config = dict(
    decay_fraction=1.0,
    batch_tokens=[32768, 65536],
    seq_len=2048,
)
Each number is 200 + 40 x the weight over its row's rms, rounded and kept within 0 to 999. Layers, rows and columns count from 0. The size before them is the row's rms in percent of the matrix's.

# down: layer 5 MLP down (transposed), 1344x512, rms 0.079, rows 655-689, columns 448-511
# gate: layer 5 MLP gate, 1344x512, rms 0.177, rows 656-690, columns 448-511
# up: layer 5 MLP up, 1344x512, rms 0.187, rows 656-690, columns 448-511
down655,100,224,217,244,193,208,302,187,154,165,136,223,139,227,131,244,189,187,151,167,135,142,187,188,210,223,187,187,190,198,164,225,222,185,180,202,236,86,185,214,191,184,249,190,215,207,197,208,179,271,211,190,271,208,255,121,156,237,213,208,170,258,141,137,176
gate656,105,151,159,216,139,187,160,246,211,231,195,242,214,239,204,250,316,182,190,203,198,226,294,173,241,125,207,200,241,221,208,176,231,187,267,180,158,209,210,215,155,137,218,228,224,238,152,260,202,207,217,169,241,237,179,178,229,198,265,252,204,146,172,234,197
up656,110,205,184,220,142,335,229,166,235,143,138,160,175,151,175,174,226,226,160,246,252,166,175,164,322,164,206,226,176,180,147,170,231,282,223,165,252,128,235,173,144,278,170,210,273,188,113,123,181,175,209,235,176,241,185,191,156,191,287,239,230,151,211,129,265
down656,109,233,169,157,221,97,233,166,218,260,208,238,224,197,231,220,138,190,174,227,175,206,184,199,196,166,146,177,148,187,146,274,219,168,169,187,139,223,210,146,201,275,260,180,261,176,177,203,196,136,201,189,226,155,247,215,218,227,233,183,216,197,157,181,202
gate657,097,208,238,272,187,302,186,215,194,168,240,204,203,249,189,171,199,171,272,147,265,231,199,216,240,200,261,263,242,212,177,122,239,217,227,204,174,156,231,225,193,177,226,157,215,133,285,210,238,155,259,215,195,160,200,251,175,173,182,197,182,246,212,188,199
up657,094,154,257,197,221,280,222,164,165,116,255,190,179,145,216,192,198,255,196,194,243,290,251,128,138,214,145,172,235,187,218,169,158,175,205,228,207,173,236,231,168,225,261,199,219,158,237,194,241,178,192,210,132,115,192,197,272,211,221,199,211,208,144,178,206
down657,094,188,170,193,147,184,241,151,147,225,257,181,224,273,139,248,230,239,198,137,183,175,171,179,174,153,205,221,196,179,221,187,178,192,156,164,200,215,214,236,228,174,215,172,136,229,234,228,163,243,234,147,221,218,215,206,227,243,174,226,169,214,142,226,175
gate658,106,285,181,175,263,201,186,199,208,165,186,219,167,249,234,180,209,170,134,254,116,160,171,154,198,199,222,204,234,208,247,208,208,252,111,215,199,219,232,190,240,275,224,216,173,173,182,214,214,214,146,210,269,216,192,207,160,226,163,238,184,215,160,236,249
up658,104,268,166,181,248,171,177,187,241,176,166,171,189,231,215,171,218,140,174,260,218,164,194,160,205,146,170,174,149,172,268,229,172,139,149,198,203,240,242,187,218,226,174,247,190,227,233,215,178,220,134,165,233,172,160,206,157,159,198,207,101,166,138,244,247
down658,107,187,275,201,230,224,189,194,245,164,227,224,221,152,212,182,202,214,211,156,174,219,168,238,266,243,203,206,178,185,182,200,228,266,170,169,53,229,195,265,250,161,191,197,180,195,149,205,169,142,178,155,230,193,230,191,180,188,132,233,184,199,244,236,269
gate659,098,144,254,150,247,183,193,113,259,289,200,195,175,161,199,135,171,152,179,171,164,168,161,173,206,229,241,191,186,201,166,185,191,235,88,224,215,170,261,182,242,202,183,248,184,196,181,200,167,182,184,183,168,235,182,204,184,156,169,266,160,199,159,143,186
up659,095,200,243,273,270,195,203,148,186,219,266,217,156,194,202,216,133,195,248,215,214,149,179,174,245,199,128,170,251,195,201,228,150,205,160,180,177,165,256,119,196,220,226,177,231,245,225,218,197,267,242,172,220,154,157,246,194,190,166,224,203,128,161,158,168
down659,096,240,118,179,244,178,186,248,240,235,142,203,159,179,235,256,151,175,150,179,235,133,126,196,206,151,225,219,241,174,196,269,177,160,135,191,227,134,171,243,249,162,214,222,151,239,263,246,204,156,260,253,198,173,238,157,126,111,205,110,166,227,165,204,153
gate660,101,230,317,258,251,193,211,233,180,152,141,206,178,199,197,163,174,255,212,269,257,150,165,198,270,141,177,181,179,237,203,166,157,153,203,188,119,118,173,188,182,164,177,246,205,233,192,295,212,210,231,200,162,181,219,231,189,219,194,288,229,200,209,164,140
up660,101,220,267,173,214,224,164,228,153,169,166,169,86,165,133,204,184,267,207,154,92,194,179,218,169,159,133,248,238,155,169,242,210,199,111,233,233,200,252,194,215,162,170,170,266,176,169,215,195,189,146,196,209,184,138,222,214,153,210,166,253,216,205,107,133
down660,103,196,174,178,226,313,210,222,157,220,214,167,256,204,240,165,227,214,196,193,187,172,214,212,270,155,199,254,228,255,199,184,275,185,206,231,252,124,226,243,188,241,231,230,209,161,178,135,156,205,162,169,259,158,102,286,255,205,202,240,193,228,253,190,235
gate661,096,213,185,145,232,188,213,202,118,174,239,215,177,224,243,233,236,153,194,205,171,177,237,177,211,194,181,188,154,234,164,176,147,158,225,175,268,219,208,213,153,193,221,144,162,201,216,298,193,190,175,273,231,150,195,265,218,186,186,192,186,222,225,187,199
up661,092,272,166,177,234,165,167,145,251,144,257,220,148,211,219,207,185,152,222,172,205,221,164,231,228,111,228,238,215,177,154,224,203,197,259,163,217,230,191,166,175,199,174,138,250,169,240,285,198,129,150,176,188,151,135,180,214,225,165,210,199,209,197,171,178
down661,094,202,221,232,210,218,205,187,290,150,229,163,224,167,208,187,190,218,149,259,276,184,182,231,122,234,230,164,167,145,241,175,164,166,195,200,167,197,185,225,295,233,247,210,219,233,205,189,220,197,235,157,199,240,238,152,223,253,260,196,177,201,168,205,207
gate662,091,251,187,225,221,262,248,213,251,138,226,146,154,178,219,178,128,213,273,198,189,177,176,193,149,195,187,179,238,233,256,211,167,154,243,164,278,255,218,173,177,130,230,218,148,266,161,162,209,237,232,101,132,192,188,227,238,193,220,262,187,168,147,287,234
up662,092,172,190,133,166,191,165,158,178,235,171,243,190,229,224,229,115,147,182,143,153,248,233,265,173,262,158,233,193,211,189,94,143,169,260,285,249,251,172,202,247,221,271,223,130,228,157,226,198,202,154,183,252,143,218,201,233,236,176,194,190,134,234,215,216
down662,094,181,251,146,201,153,107,201,233,207,230,160,177,253,230,177,183,213,186,241,183,207,167,213,216,167,198,224,197,261,201,213,246,204,218,175,226,218,111,186,209,218,203,218,210,224,224,181,201,181,165,98,193,280,246,203,225,190,278,200,211,136,195,157,202
gate663,099,187,228,178,206,255,229,230,234,244,232,173,192,170,223,232,236,169,200,119,197,190,191,193,218,164,211,165,183,221,201,261,143,234,102,109,193,248,180,156,177,156,198,182,253,236,149,162,202,211,146,229,213,182,276,162,158,193,214,225,233,258,255,196,99
up663,105,163,231,194,218,219,208,126,226,213,175,162,237,213,212,223,212,223,324,196,277,129,196,196,161,244,174,199,228,161,206,207,210,173,198,251,157,221,180,191,198,206,172,226,190,171,218,209,238,257,245,162,183,130,233,179,185,138,141,186,187,267,155,240,256
down663,102,138,223,120,241,157,218,221,158,240,195,246,225,176,223,260,202,177,188,158,209,273,176,240,177,150,190,222,111,225,197,231,178,204,171,136,213,158,227,207,241,198,271,224,203,175,210,132,161,220,244,173,193,178,209,271,137,213,257,195,230,157,167,236,167
gate664,106,137,214,238,212,170,193,215,138,293,273,205,230,198,123,231,197,146,204,286,180,161,229,148,236,232,142,172,182,158,252,168,188,204,181,176,185,117,150,205,118,204,222,179,215,170,180,189,265,279,236,184,217,178,203,163,227,192,241,166,158,196,155,225,96
up664,108,303,170,156,148,266,265,208,248,116,221,191,158,240,202,163,165,195,198,182,200,190,154,215,224,202,315,203,140,200,147,170,187,200,210,262,238,282,256,201,208,250,202,200,216,139,222,188,197,206,236,195,183,211,177,193,220,233,255,111,235,226,233,217,276
down664,098,200,229,250,192,132,231,207,160,242,301,272,208,234,188,212,192,196,165,169,199,243,231,85,160,179,149,230,244,279,162,253,175,197,235,212,225,233,297,182,275,179,256,312,151,265,247,238,218,220,150,165,103,204,238,221,238,178,136,226,184,161,163,171,222
gate665,100,117,180,237,126,217,198,93,182,229,219,254,263,218,225,274,161,238,195,224,192,248,268,176,249,210,227,203,223,196,211,248,117,196,204,252,215,201,242,229,219,246,238,179,224,209,144,169,266,233,247,214,216,223,176,191,257,257,218,175,243,226,269,234,209
up665,096,206,291,166,151,239,208,207,171,146,194,189,259,231,144,145,240,241,229,206,219,265,277,197,220,255,193,278,262,173,170,166,209,184,138,127,205,187,190,199,198,165,224,246,135,237,223,168,127,151,273,174,256,227,188,106,208,192,164,224,200,189,272,175,240
down665,098,182,166,162,202,179,187,212,263,141,220,222,256,212,176,119,190,218,203,245,168,208,223,247,199,218,232,244,243,182,183,188,171,174,167,193,202,209,187,195,229,214,166,200,204,251,184,243,197,217,171,191,268,152,215,225,268,163,161,180,209,177,203,242,244
gate666,104,182,196,192,291,251,195,251,192,200,272,276,170,225,100,247,188,195,171,247,206,202,242,170,214,256,261,220,212,259,247,136,165,99,240,225,240,212,247,194,215,240,196,188,115,270,161,201,278,251,151,157,281,187,268,167,219,156,169,300,226,207,176,172,182
up666,101,168,221,197,181,193,231,230,171,210,169,157,272,285,143,218,206,221,148,224,249,298,247,198,251,173,128,192,236,219,155,221,140,238,205,217,100,235,201,230,212,194,290,169,175,247,242,181,156,205,270,151,252,223,231,187,252,193,156,174,218,188,229,176,252
down666,099,173,261,178,202,199,147,212,144,201,125,229,220,242,207,169,246,219,188,140,185,224,255,188,151,267,218,87,236,210,183,233,205,199,214,240,250,247,222,177,256,196,174,245,205,195,231,196,210,276,205,221,190,214,221,236,226,221,122,238,214,197,196,203,257
gate667,099,181,157,196,208,147,154,252,164,166,75,155,258,206,203,185,157,238,246,244,230,176,238,171,159,201,162,215,194,157,206,235,228,237,218,240,218,141,149,189,222,176,252,124,155,198,216,224,219,217,231,121,295,259,150,224,167,155,169,293,205,208,182,237,149
up667,105,130,238,157,203,176,188,223,250,93,185,192,236,196,174,217,228,187,139,244,219,124,241,149,217,197,155,244,236,151,213,192,236,190,202,225,195,183,180,237,189,183,272,223,223,230,183,127,139,214,182,213,263,209,206,235,250,249,190,211,239,227,167,200,212
down667,104,218,190,216,214,251,162,227,257,182,250,205,174,185,213,198,263,133,181,140,193,126,173,164,259,228,228,203,324,195,241,246,236,200,193,147,173,196,217,257,208,223,224,103,110,238,215,218,231,207,250,152,103,156,185,207,320,185,235,199,165,189,179,175,228
gate668,103,126,214,216,183,124,172,163,168,204,199,217,185,172,246,177,128,235,226,164,101,183,158,242,286,199,179,180,177,176,125,289,182,197,259,188,208,212,180,204,190,158,231,192,238,168,196,206,169,236,255,182,208,197,191,220,148,200,125,150,199,243,190,265,193
up668,106,267,207,193,203,199,152,181,185,202,201,155,210,113,227,222,162,240,166,278,202,216,189,222,207,227,279,258,183,223,200,237,87,181,207,245,194,162,198,193,131,218,124,238,247,216,192,123,239,149,236,189,166,193,161,218,183,189,138,190,154,212,131,178,176
down668,099,237,218,232,133,200,177,256,154,262,174,154,157,206,251,168,132,182,198,251,174,172,199,249,216,179,170,247,200,162,254,208,254,186,204,210,230,145,219,236,137,261,143,196,239,158,168,163,256,200,222,147,191,212,213,198,144,166,251,157,235,286,102,241,204
gate669,097,278,142,211,238,196,238,138,301,188,183,172,215,170,192,188,231,145,231,156,186,198,153,299,151,204,198,178,182,216,215,134,139,227,182,147,238,237,215,197,116,251,201,211,183,153,209,196,224,245,145,256,224,163,139,166,195,168,214,263,210,158,152,255,196
up669,096,166,195,217,219,200,196,179,202,163,227,204,256,227,206,192,185,222,191,221,226,236,186,172,212,269,197,222,215,259,220,209,208,202,288,174,261,169,157,188,220,252,199,251,236,212,203,200,155,189,199,199,207,190,167,237,178,219,196,119,195,247,213,201,216
down669,093,234,304,160,210,188,246,185,167,155,198,204,176,228,213,129,240,215,153,192,222,212,172,83,277,189,173,222,257,212,185,212,205,181,235,220,156,208,212,190,188,197,213,177,162,240,262,203,212,180,177,274,197,174,272,272,239,207,199,163,141,193,178,215,177
gate670,094,258,190,187,208,174,183,228,168,215,194,207,139,222,221,161,198,278,187,143,221,149,194,202,178,188,171,205,208,246,227,282,171,198,169,256,280,228,155,202,129,241,148,154,195,219,187,235,195,198,191,184,275,187,189,147,105,183,185,198,174,208,241,168,165
up670,089,157,210,185,147,235,223,200,235,226,220,203,253,255,149,186,179,161,196,186,117,228,234,202,170,262,260,207,225,175,250,159,102,156,338,126,209,169,202,235,222,187,275,189,172,222,286,213,143,137,225,155,180,216,227,158,173,134,190,223,165,235,174,185,214
down670,093,119,217,222,237,159,228,119,130,149,144,171,163,191,200,192,206,215,227,213,169,189,278,179,188,274,139,240,219,177,163,183,179,193,235,220,219,214,230,160,224,206,227,212,171,214,254,170,172,184,305,177,155,189,207,232,281,179,176,248,213,175,179,189,140
gate671,102,202,165,223,217,244,196,192,241,188,245,170,267,148,165,194,176,229,206,131,196,99,197,281,166,234,236,198,155,192,161,259,215,212,272,193,202,145,238,218,223,275,138,237,247,274,203,209,96,156,172,233,179,224,193,230,215,179,172,266,167,185,137,171,224
up671,104,159,198,207,163,255,192,220,252,188,263,182,237,170,153,196,243,178,219,189,264,236,140,268,171,289,179,172,184,177,195,184,104,196,194,195,171,132,226,194,251,207,209,224,195,259,190,180,127,192,159,202,207,128,157,220,237,125,264,199,185,187,169,192,183
down671,102,155,204,202,197,144,159,189,228,152,187,181,221,171,212,163,197,100,222,168,197,147,144,219,211,126,263,153,173,220,105,163,249,188,173,192,183,176,140,200,255,220,154,174,206,122,209,188,229,177,185,261,252,199,163,193,238,219,194,114,150,217,209,198,216
gate672,102,220,269,179,256,179,188,204,209,183,198,225,124,228,202,143,169,139,257,218,195,262,231,181,181,179,252,161,201,209,129,138,124,241,209,97,233,198,179,201,185,164,226,173,213,163,180,149,212,183,203,193,242,186,149,211,202,224,196,231,189,160,285,147,199
up672,104,223,159,173,203,175,125,207,215,187,251,240,223,157,195,157,158,161,165,221,193,198,251,231,186,153,154,192,205,139,182,214,183,138,169,261,188,221,128,190,134,141,175,207,214,222,256,237,176,223,167,188,196,160,130,150,230,144,198,200,236,217,188,218,234
down672,105,280,171,241,217,235,131,186,217,220,201,210,192,150,256,236,217,130,176,247,254,205,143,229,198,153,158,151,188,200,226,187,264,277,133,211,227,193,116,183,184,220,207,225,249,247,215,116,215,162,189,192,150,201,280,183,242,194,245,228,240,172,184,193,139
gate673,106,217,228,117,237,215,240,129,147,210,196,241,158,156,159,194,152,259,197,115,159,207,166,264,204,193,181,217,112,259,164,261,234,140,128,233,183,226,236,207,204,245,200,152,216,192,177,134,176,157,133,170,261,197,214,166,227,178,194,200,227,239,195,178,149
up673,110,180,189,164,264,151,160,140,171,225,120,244,180,210,210,245,205,203,253,143,247,211,207,204,170,224,126,205,159,202,223,203,265,183,133,163,278,307,163,167,214,217,182,147,201,124,147,130,191,142,161,185,233,220,170,163,201,183,158,215,209,180,201,236,213
down673,098,173,187,205,243,215,209,204,167,168,178,185,208,171,199,212,138,246,229,173,268,221,240,197,211,173,250,216,137,180,219,190,228,186,184,142,199,189,245,218,124,223,205,234,234,195,170,245,263,186,174,220,212,168,206,158,186,171,141,245,158,177,259,209,195
gate674,096,205,228,274,210,156,214,135,185,190,188,220,204,251,217,186,206,180,151,181,166,147,140,290,216,270,191,218,192,194,146,207,216,196,272,229,168,245,274,148,196,178,206,193,216,220,183,212,237,184,198,273,163,168,183,248,271,190,205,248,256,229,163,246,199
up674,094,197,226,265,147,194,277,201,205,139,128,167,197,215,214,175,220,218,146,201,207,261,276,200,154,219,167,178,265,187,141,224,162,252,223,211,211,203,288,281,260,244,216,190,223,183,236,245,229,210,143,204,244,252,160,226,201,199,238,149,247,286,174,224,177
down674,096,158,221,194,211,152,141,212,205,174,218,162,184,176,181,261,176,197,212,212,206,206,136,231,235,216,206,242,220,199,269,158,168,138,136,205,201,194,185,100,212,223,171,269,225,234,176,149,212,218,160,253,175,225,184,148,222,200,207,191,206,196,249,139,126
gate675,104,131,91,227,220,163,185,170,182,242,157,176,200,175,132,265,163,195,139,191,257,207,225,183,215,155,218,230,176,265,220,238,180,238,187,221,212,158,117,233,217,267,177,233,169,227,285,196,215,186,237,188,222,208,144,234,174,174,271,160,99,258,147,205,250
up675,103,176,232,154,271,228,202,233,168,149,191,174,245,258,139,226,222,216,221,208,231,148,249,230,162,135,156,186,203,107,192,228,181,255,267,187,176,258,270,223,215,190,141,208,156,162,164,144,183,178,211,191,270,247,210,199,195,255,219,255,239,130,225,212,217
down675,107,195,226,190,219,210,227,165,182,240,174,196,222,215,200,175,221,204,211,240,229,159,223,143,183,170,250,170,278,161,283,201,155,251,169,207,226,253,248,168,241,212,158,208,226,207,181,202,211,142,129,176,218,237,168,174,288,260,200,306,261,190,227,263,194
gate676,104,247,130,176,162,166,223,214,175,185,256,171,144,160,206,141,245,135,223,322,175,276,217,164,223,168,191,206,187,224,191,200,256,177,251,227,206,173,160,170,196,246,283,152,87,274,219,189,212,208,188,174,147,242,215,205,161,216,197,138,224,232,127,181,159
up676,111,215,201,215,188,225,141,157,141,210,203,171,215,189,196,184,180,236,287,187,185,177,263,199,142,293,276,255,192,132,208,189,293,200,299,176,224,219,144,243,262,149,203,183,190,197,222,177,163,151,178,282,169,225,174,245,197,243,218,163,222,184,168,231,192
down676,111,216,192,220,148,125,174,216,201,258,199,147,161,170,189,161,154,160,173,196,180,237,224,222,220,274,240,211,178,98,257,270,238,221,230,183,217,190,318,249,260,198,204,240,153,207,174,203,238,179,241,248,184,221,141,178,176,185,167,214,228,191,221,257,155
gate677,095,162,234,149,196,232,208,228,139,182,239,257,191,185,256,204,198,77,228,189,228,140,262,199,284,185,237,221,183,249,259,172,154,176,152,137,184,162,230,135,204,176,182,198,194,141,214,187,250,191,158,193,282,218,174,184,221,198,204,199,157,212,274,224,166
up677,093,224,131,236,155,209,222,135,177,173,204,186,164,165,228,80,220,241,130,178,175,234,135,193,195,191,137,252,172,167,162,141,150,179,202,248,174,140,256,271,214,201,103,198,201,204,216,195,214,235,205,212,163,156,228,160,168,187,122,164,243,158,189,138,182
down677,096,188,186,88,221,177,236,232,231,182,158,300,198,221,211,228,191,242,169,165,166,261,229,184,164,185,201,191,216,189,255,237,157,194,247,160,178,170,197,133,245,294,207,262,192,228,141,247,163,228,135,229,238,168,235,160,178,200,181,146,218,147,225,193,215
gate678,099,217,233,186,151,175,178,221,228,285,255,180,156,173,194,200,206,212,183,180,228,287,217,202,172,250,236,209,143,170,246,237,257,179,170,169,203,135,199,145,231,183,153,261,215,174,161,221,249,228,240,258,185,233,197,234,290,174,192,218,206,171,234,199,124
up678,097,185,188,211,265,314,187,185,122,187,161,239,183,107,158,214,184,150,153,166,195,146,216,268,204,167,180,229,199,193,173,214,142,157,287,257,167,190,274,226,214,169,210,156,254,161,188,128,237,155,158,204,246,166,217,166,178,202,238,135,211,199,238,248,260
down678,098,202,247,195,175,186,185,216,193,185,150,189,265,241,193,245,176,155,286,167,168,229,211,153,125,242,196,159,152,185,205,232,166,215,212,186,175,163,153,169,212,169,127,253,234,158,134,163,132,180,194,181,196,146,128,164,204,179,272,188,131,168,252,264,164
gate679,095,206,276,215,194,222,249,166,211,246,251,209,237,238,64,202,157,174,198,154,228,218,230,170,230,215,179,234,195,205,205,226,183,233,189,226,178,253,192,207,220,144,141,238,227,258,175,161,205,271,154,200,221,137,181,175,249,236,166,126,208,199,180,251,210
up679,098,215,161,219,245,192,221,202,101,240,210,180,200,232,189,188,178,216,217,189,190,176,155,161,198,137,213,269,191,168,200,241,167,311,138,195,166,242,198,239,196,254,201,191,144,180,179,270,274,222,154,141,154,251,241,168,250,245,136,189,226,201,209,174,213
down679,099,264,233,194,260,237,205,183,201,229,236,210,184,223,149,179,258,214,232,196,213,180,208,74,240,286,215,269,158,194,309,254,104,252,145,249,242,220,137,227,231,205,190,166,227,197,231,189,227,178,208,232,201,225,232,201,214,224,140,139,198,231,180,204,179
gate680,100,156,175,207,209,189,193,211,244,230,181,242,167,280,208,223,204,195,180,237,234,247,206,131,233,99,177,263,165,202,216,132,146,197,171,228,244,237,220,198,198,260,184,198,243,156,160,199,235,226,138,168,208,146,173,216,267,195,103,191,205,190,165,204,193
up680,099,179,205,132,259,194,217,173,175,172,172,173,177,211,222,196,178,234,241,192,229,221,138,207,212,223,227,168,141,184,210,202,203,192,183,240,182,209,174,190,137,174,187,184,182,177,136,158,204,217,204,244,173,206,203,142,188,124,146,203,171,174,177,210,216
down680,096,184,146,215,187,210,214,184,222,178,245,204,212,219,176,193,97,199,133,230,232,206,258,222,222,183,278,179,260,198,191,217,181,258,158,227,194,199,175,169,201,239,171,197,232,183,168,196,111,101,260,255,262,169,237,178,225,242,194,189,182,192,216,217,187
gate681,098,141,197,115,228,156,255,257,144,183,229,225,159,200,206,235,183,209,190,158,240,199,235,135,231,156,167,191,176,220,238,193,153,234,246,227,104,145,247,235,253,201,287,165,284,201,137,175,236,188,201,194,259,219,207,153,199,199,123,272,231,221,129,197,245
up681,097,96,225,214,166,173,141,141,244,194,201,150,138,200,152,181,179,268,170,166,251,255,156,232,277,235,205,204,218,194,297,162,191,196,140,259,207,199,147,208,198,137,202,156,189,119,163,157,211,185,216,269,154,228,146,267,228,114,208,236,244,251,204,176,220
down681,102,188,251,180,150,210,87,214,209,178,197,131,215,186,200,226,183,220,212,237,193,240,234,212,249,240,217,272,234,224,182,233,238,181,186,211,192,198,234,259,155,160,217,178,268,180,167,198,153,169,176,195,260,182,199,199,181,163,322,209,210,228,276,205,237
gate682,104,230,206,220,258,137,193,200,224,243,286,202,183,214,290,164,148,194,208,171,177,213,253,170,220,147,233,129,172,130,169,178,169,175,190,201,172,179,219,206,176,114,195,232,188,214,162,157,190,310,221,178,189,233,146,218,277,187,175,201,244,224,189,186,125
up682,100,224,258,162,237,235,80,274,115,212,273,159,149,201,166,185,177,177,176,207,202,268,197,264,234,243,202,208,225,253,181,246,143,189,158,191,207,212,171,117,158,269,162,156,222,193,177,192,187,184,193,303,244,189,162,177,208,212,184,192,180,133,227,269,245
down682,098,193,251,175,228,214,86,223,202,258,241,220,169,218,167,180,177,225,256,193,236,232,199,256,134,159,211,196,161,295,140,236,154,165,174,163,246,243,109,229,135,250,199,233,183,209,177,224,200,160,253,271,168,174,113,191,209,192,209,149,95,189,202,227,231
gate683,099,117,208,229,150,222,216,222,198,132,215,190,141,198,217,222,231,246,166,210,204,226,234,223,329,242,196,222,153,215,243,71,221,224,152,224,210,209,186,158,144,163,178,259,214,219,229,207,183,190,230,131,253,141,219,249,145,128,205,207,252,182,150,168,222
up683,098,163,204,128,141,159,113,151,234,227,148,229,141,178,217,125,236,210,188,166,215,206,275,201,236,194,141,208,199,273,233,257,193,154,172,161,206,141,207,181,166,122,296,141,184,207,116,178,192,180,229,238,242,194,273,220,301,148,245,192,219,137,199,250,211
down683,097,133,210,167,202,163,150,212,227,257,164,210,147,180,202,232,181,254,188,189,165,252,251,199,249,154,126,257,175,220,235,152,169,228,246,111,140,209,281,138,195,180,200,242,212,226,218,233,127,196,134,214,330,205,303,226,220,260,213,209,231,159,208,186,250
gate684,101,160,182,223,193,154,159,171,214,208,296,141,228,168,176,228,182,172,307,108,203,213,122,153,209,225,157,210,251,167,268,193,169,210,150,181,243,184,248,147,217,211,161,234,155,176,233,214,245,193,232,210,202,182,179,222,177,233,192,154,249,214,266,228,220
up684,102,164,174,215,180,232,189,253,227,199,238,201,193,237,136,161,248,161,237,204,200,161,229,182,237,189,179,195,221,158,207,169,232,206,183,182,199,120,190,130,210,204,160,309,232,206,214,200,269,252,335,245,184,302,222,162,249,270,180,218,288,199,190,229,155
down684,105,230,171,140,241,287,250,202,197,238,235,208,179,246,213,227,168,230,228,142,177,184,133,139,217,215,105,242,297,247,165,212,185,176,142,183,263,193,197,139,208,163,242,168,220,262,281,191,200,197,276,215,225,239,139,173,140,215,218,204,228,210,192,148,185
gate685,098,166,161,198,195,158,240,154,151,199,230,223,254,246,149,212,272,188,212,235,151,267,233,186,139,191,210,244,231,210,167,217,183,209,212,237,222,208,216,215,229,214,185,210,179,191,175,224,187,165,200,155,186,210,160,269,211,139,189,130,201,185,243,239,231
up685,099,190,239,139,194,223,160,202,258,167,189,233,157,160,145,179,198,186,212,182,177,161,273,224,277,177,195,189,172,215,154,212,203,149,189,234,226,192,216,237,187,255,140,227,208,210,192,187,190,242,196,268,187,291,207,213,162,218,175,207,168,200,266,248,208
down685,103,143,186,195,181,188,192,229,189,182,215,198,174,151,251,250,207,232,225,203,180,201,179,204,126,209,190,290,248,149,253,187,205,189,161,215,159,180,174,277,186,167,223,204,246,192,164,182,182,221,252,199,184,232,188,214,97,279,220,200,165,178,226,224,229
gate686,103,210,179,138,220,329,211,215,155,264,163,284,241,199,233,280,189,157,184,178,165,218,191,195,179,223,231,158,226,207,210,211,157,188,179,241,199,278,142,187,207,136,221,227,206,214,243,204,160,254,132,245,166,150,196,225,234,148,238,279,193,188,157,246,239
up686,108,249,155,157,127,286,158,122,219,205,128,227,280,186,191,194,200,101,168,179,224,157,240,218,219,169,222,202,191,245,202,241,164,158,244,223,170,222,184,200,124,118,212,220,226,250,233,174,253,217,217,159,167,227,198,189,174,178,182,236,185,265,221,196,174
down686,111,148,202,198,223,250,255,256,186,167,229,219,239,153,196,167,142,178,143,180,151,151,216,154,215,180,202,177,141,162,197,145,221,271,225,161,161,236,223,196,204,201,213,226,226,261,284,183,204,225,220,181,170,181,182,233,209,190,156,172,168,271,166,187,233
gate687,098,262,161,293,206,125,231,283,177,252,231,135,187,191,218,255,163,204,244,193,196,250,226,209,206,238,178,233,255,166,175,263,260,224,205,170,274,149,170,213,157,222,212,237,234,157,202,155,208,230,247,188,181,234,119,184,168,261,169,176,245,200,194,231,214
up687,100,201,236,181,247,182,182,227,234,176,191,162,320,184,217,147,275,214,196,191,220,205,229,212,221,268,187,147,222,184,208,150,179,158,239,227,194,186,186,167,235,223,241,220,251,179,177,251,291,177,220,166,212,189,186,176,146,166,252,172,131,234,176,208,257
down687,097,161,200,210,204,234,193,181,321,221,233,172,254,209,191,160,183,148,209,193,213,182,249,185,189,231,205,219,169,290,254,222,230,156,231,270,250,214,196,236,200,153,150,237,153,181,196,210,194,186,198,191,231,220,252,268,209,153,221,199,206,279,193,139,261
gate688,104,249,130,251,155,241,152,183,189,187,224,267,218,161,202,208,222,212,248,168,220,133,186,215,216,229,171,179,177,238,182,138,196,229,201,249,139,208,193,170,183,228,220,213,192,267,244,233,228,256,157,204,202,201,157,215,117,158,249,248,242,183,169,207,209
up688,102,246,205,225,215,215,140,106,188,137,149,227,129,230,238,261,171,243,193,210,218,182,195,241,136,237,231,172,188,245,138,190,192,196,163,264,158,270,234,316,216,190,178,175,215,195,134,214,187,262,193,195,210,180,243,198,130,260,263,120,192,172,139,145,187
down688,103,213,202,184,195,165,200,193,185,143,168,255,139,211,220,216,142,250,142,172,190,205,138,194,161,161,283,237,153,253,165,237,234,145,175,176,218,184,233,281,212,194,195,229,129,186,195,142,204,167,203,152,210,173,240,224,172,225,189,153,176,171,200,162,152
gate689,100,220,236,203,295,180,240,193,213,221,128,224,165,243,179,195,314,179,150,275,199,216,191,241,227,176,186,243,238,193,242,164,153,172,301,183,181,176,218,192,182,186,189,178,243,176,145,219,218,170,154,138,190,176,195,213,213,241,137,257,267,184,157,195,265
up689,100,255,154,176,215,229,223,216,149,239,151,303,264,224,163,216,178,149,228,206,170,197,221,100,203,193,154,188,193,209,202,265,185,167,164,157,209,180,220,161,182,220,210,264,204,169,227,233,143,110,205,163,265,190,145,154,186,184,203,175,173,211,197,232,202
down689,100,152,148,242,163,190,274,252,235,201,183,176,191,136,251,245,199,149,173,183,243,244,306,238,183,151,189,232,172,220,177,168,192,139,182,120,187,176,142,222,234,172,241,209,151,206,188,211,200,226,221,243,167,185,142,228,240,196,203,220,156,173,237,156,215
gate690,099,178,208,150,143,192,205,160,235,243,138,170,147,115,242,202,208,191,209,194,231,202,211,174,219,238,179,208,293,182,186,146,266,159,227,182,158,188,208,245,200,226,263,249,222,154,210,236,218,234,204,229,223,252,251,212,145,235,253,190,199,144,275,186,211
up690,102,181,160,232,249,186,168,227,258,288,195,192,202,184,105,285,221,245,165,260,178,124,262,130,214,215,185,246,186,146,160,178,223,198,233,235,173,172,205,139,192,178,160,177,99,189,214,161,128,184,219,154,207,220,199,204,209,187,241,261,206,195,186,182,236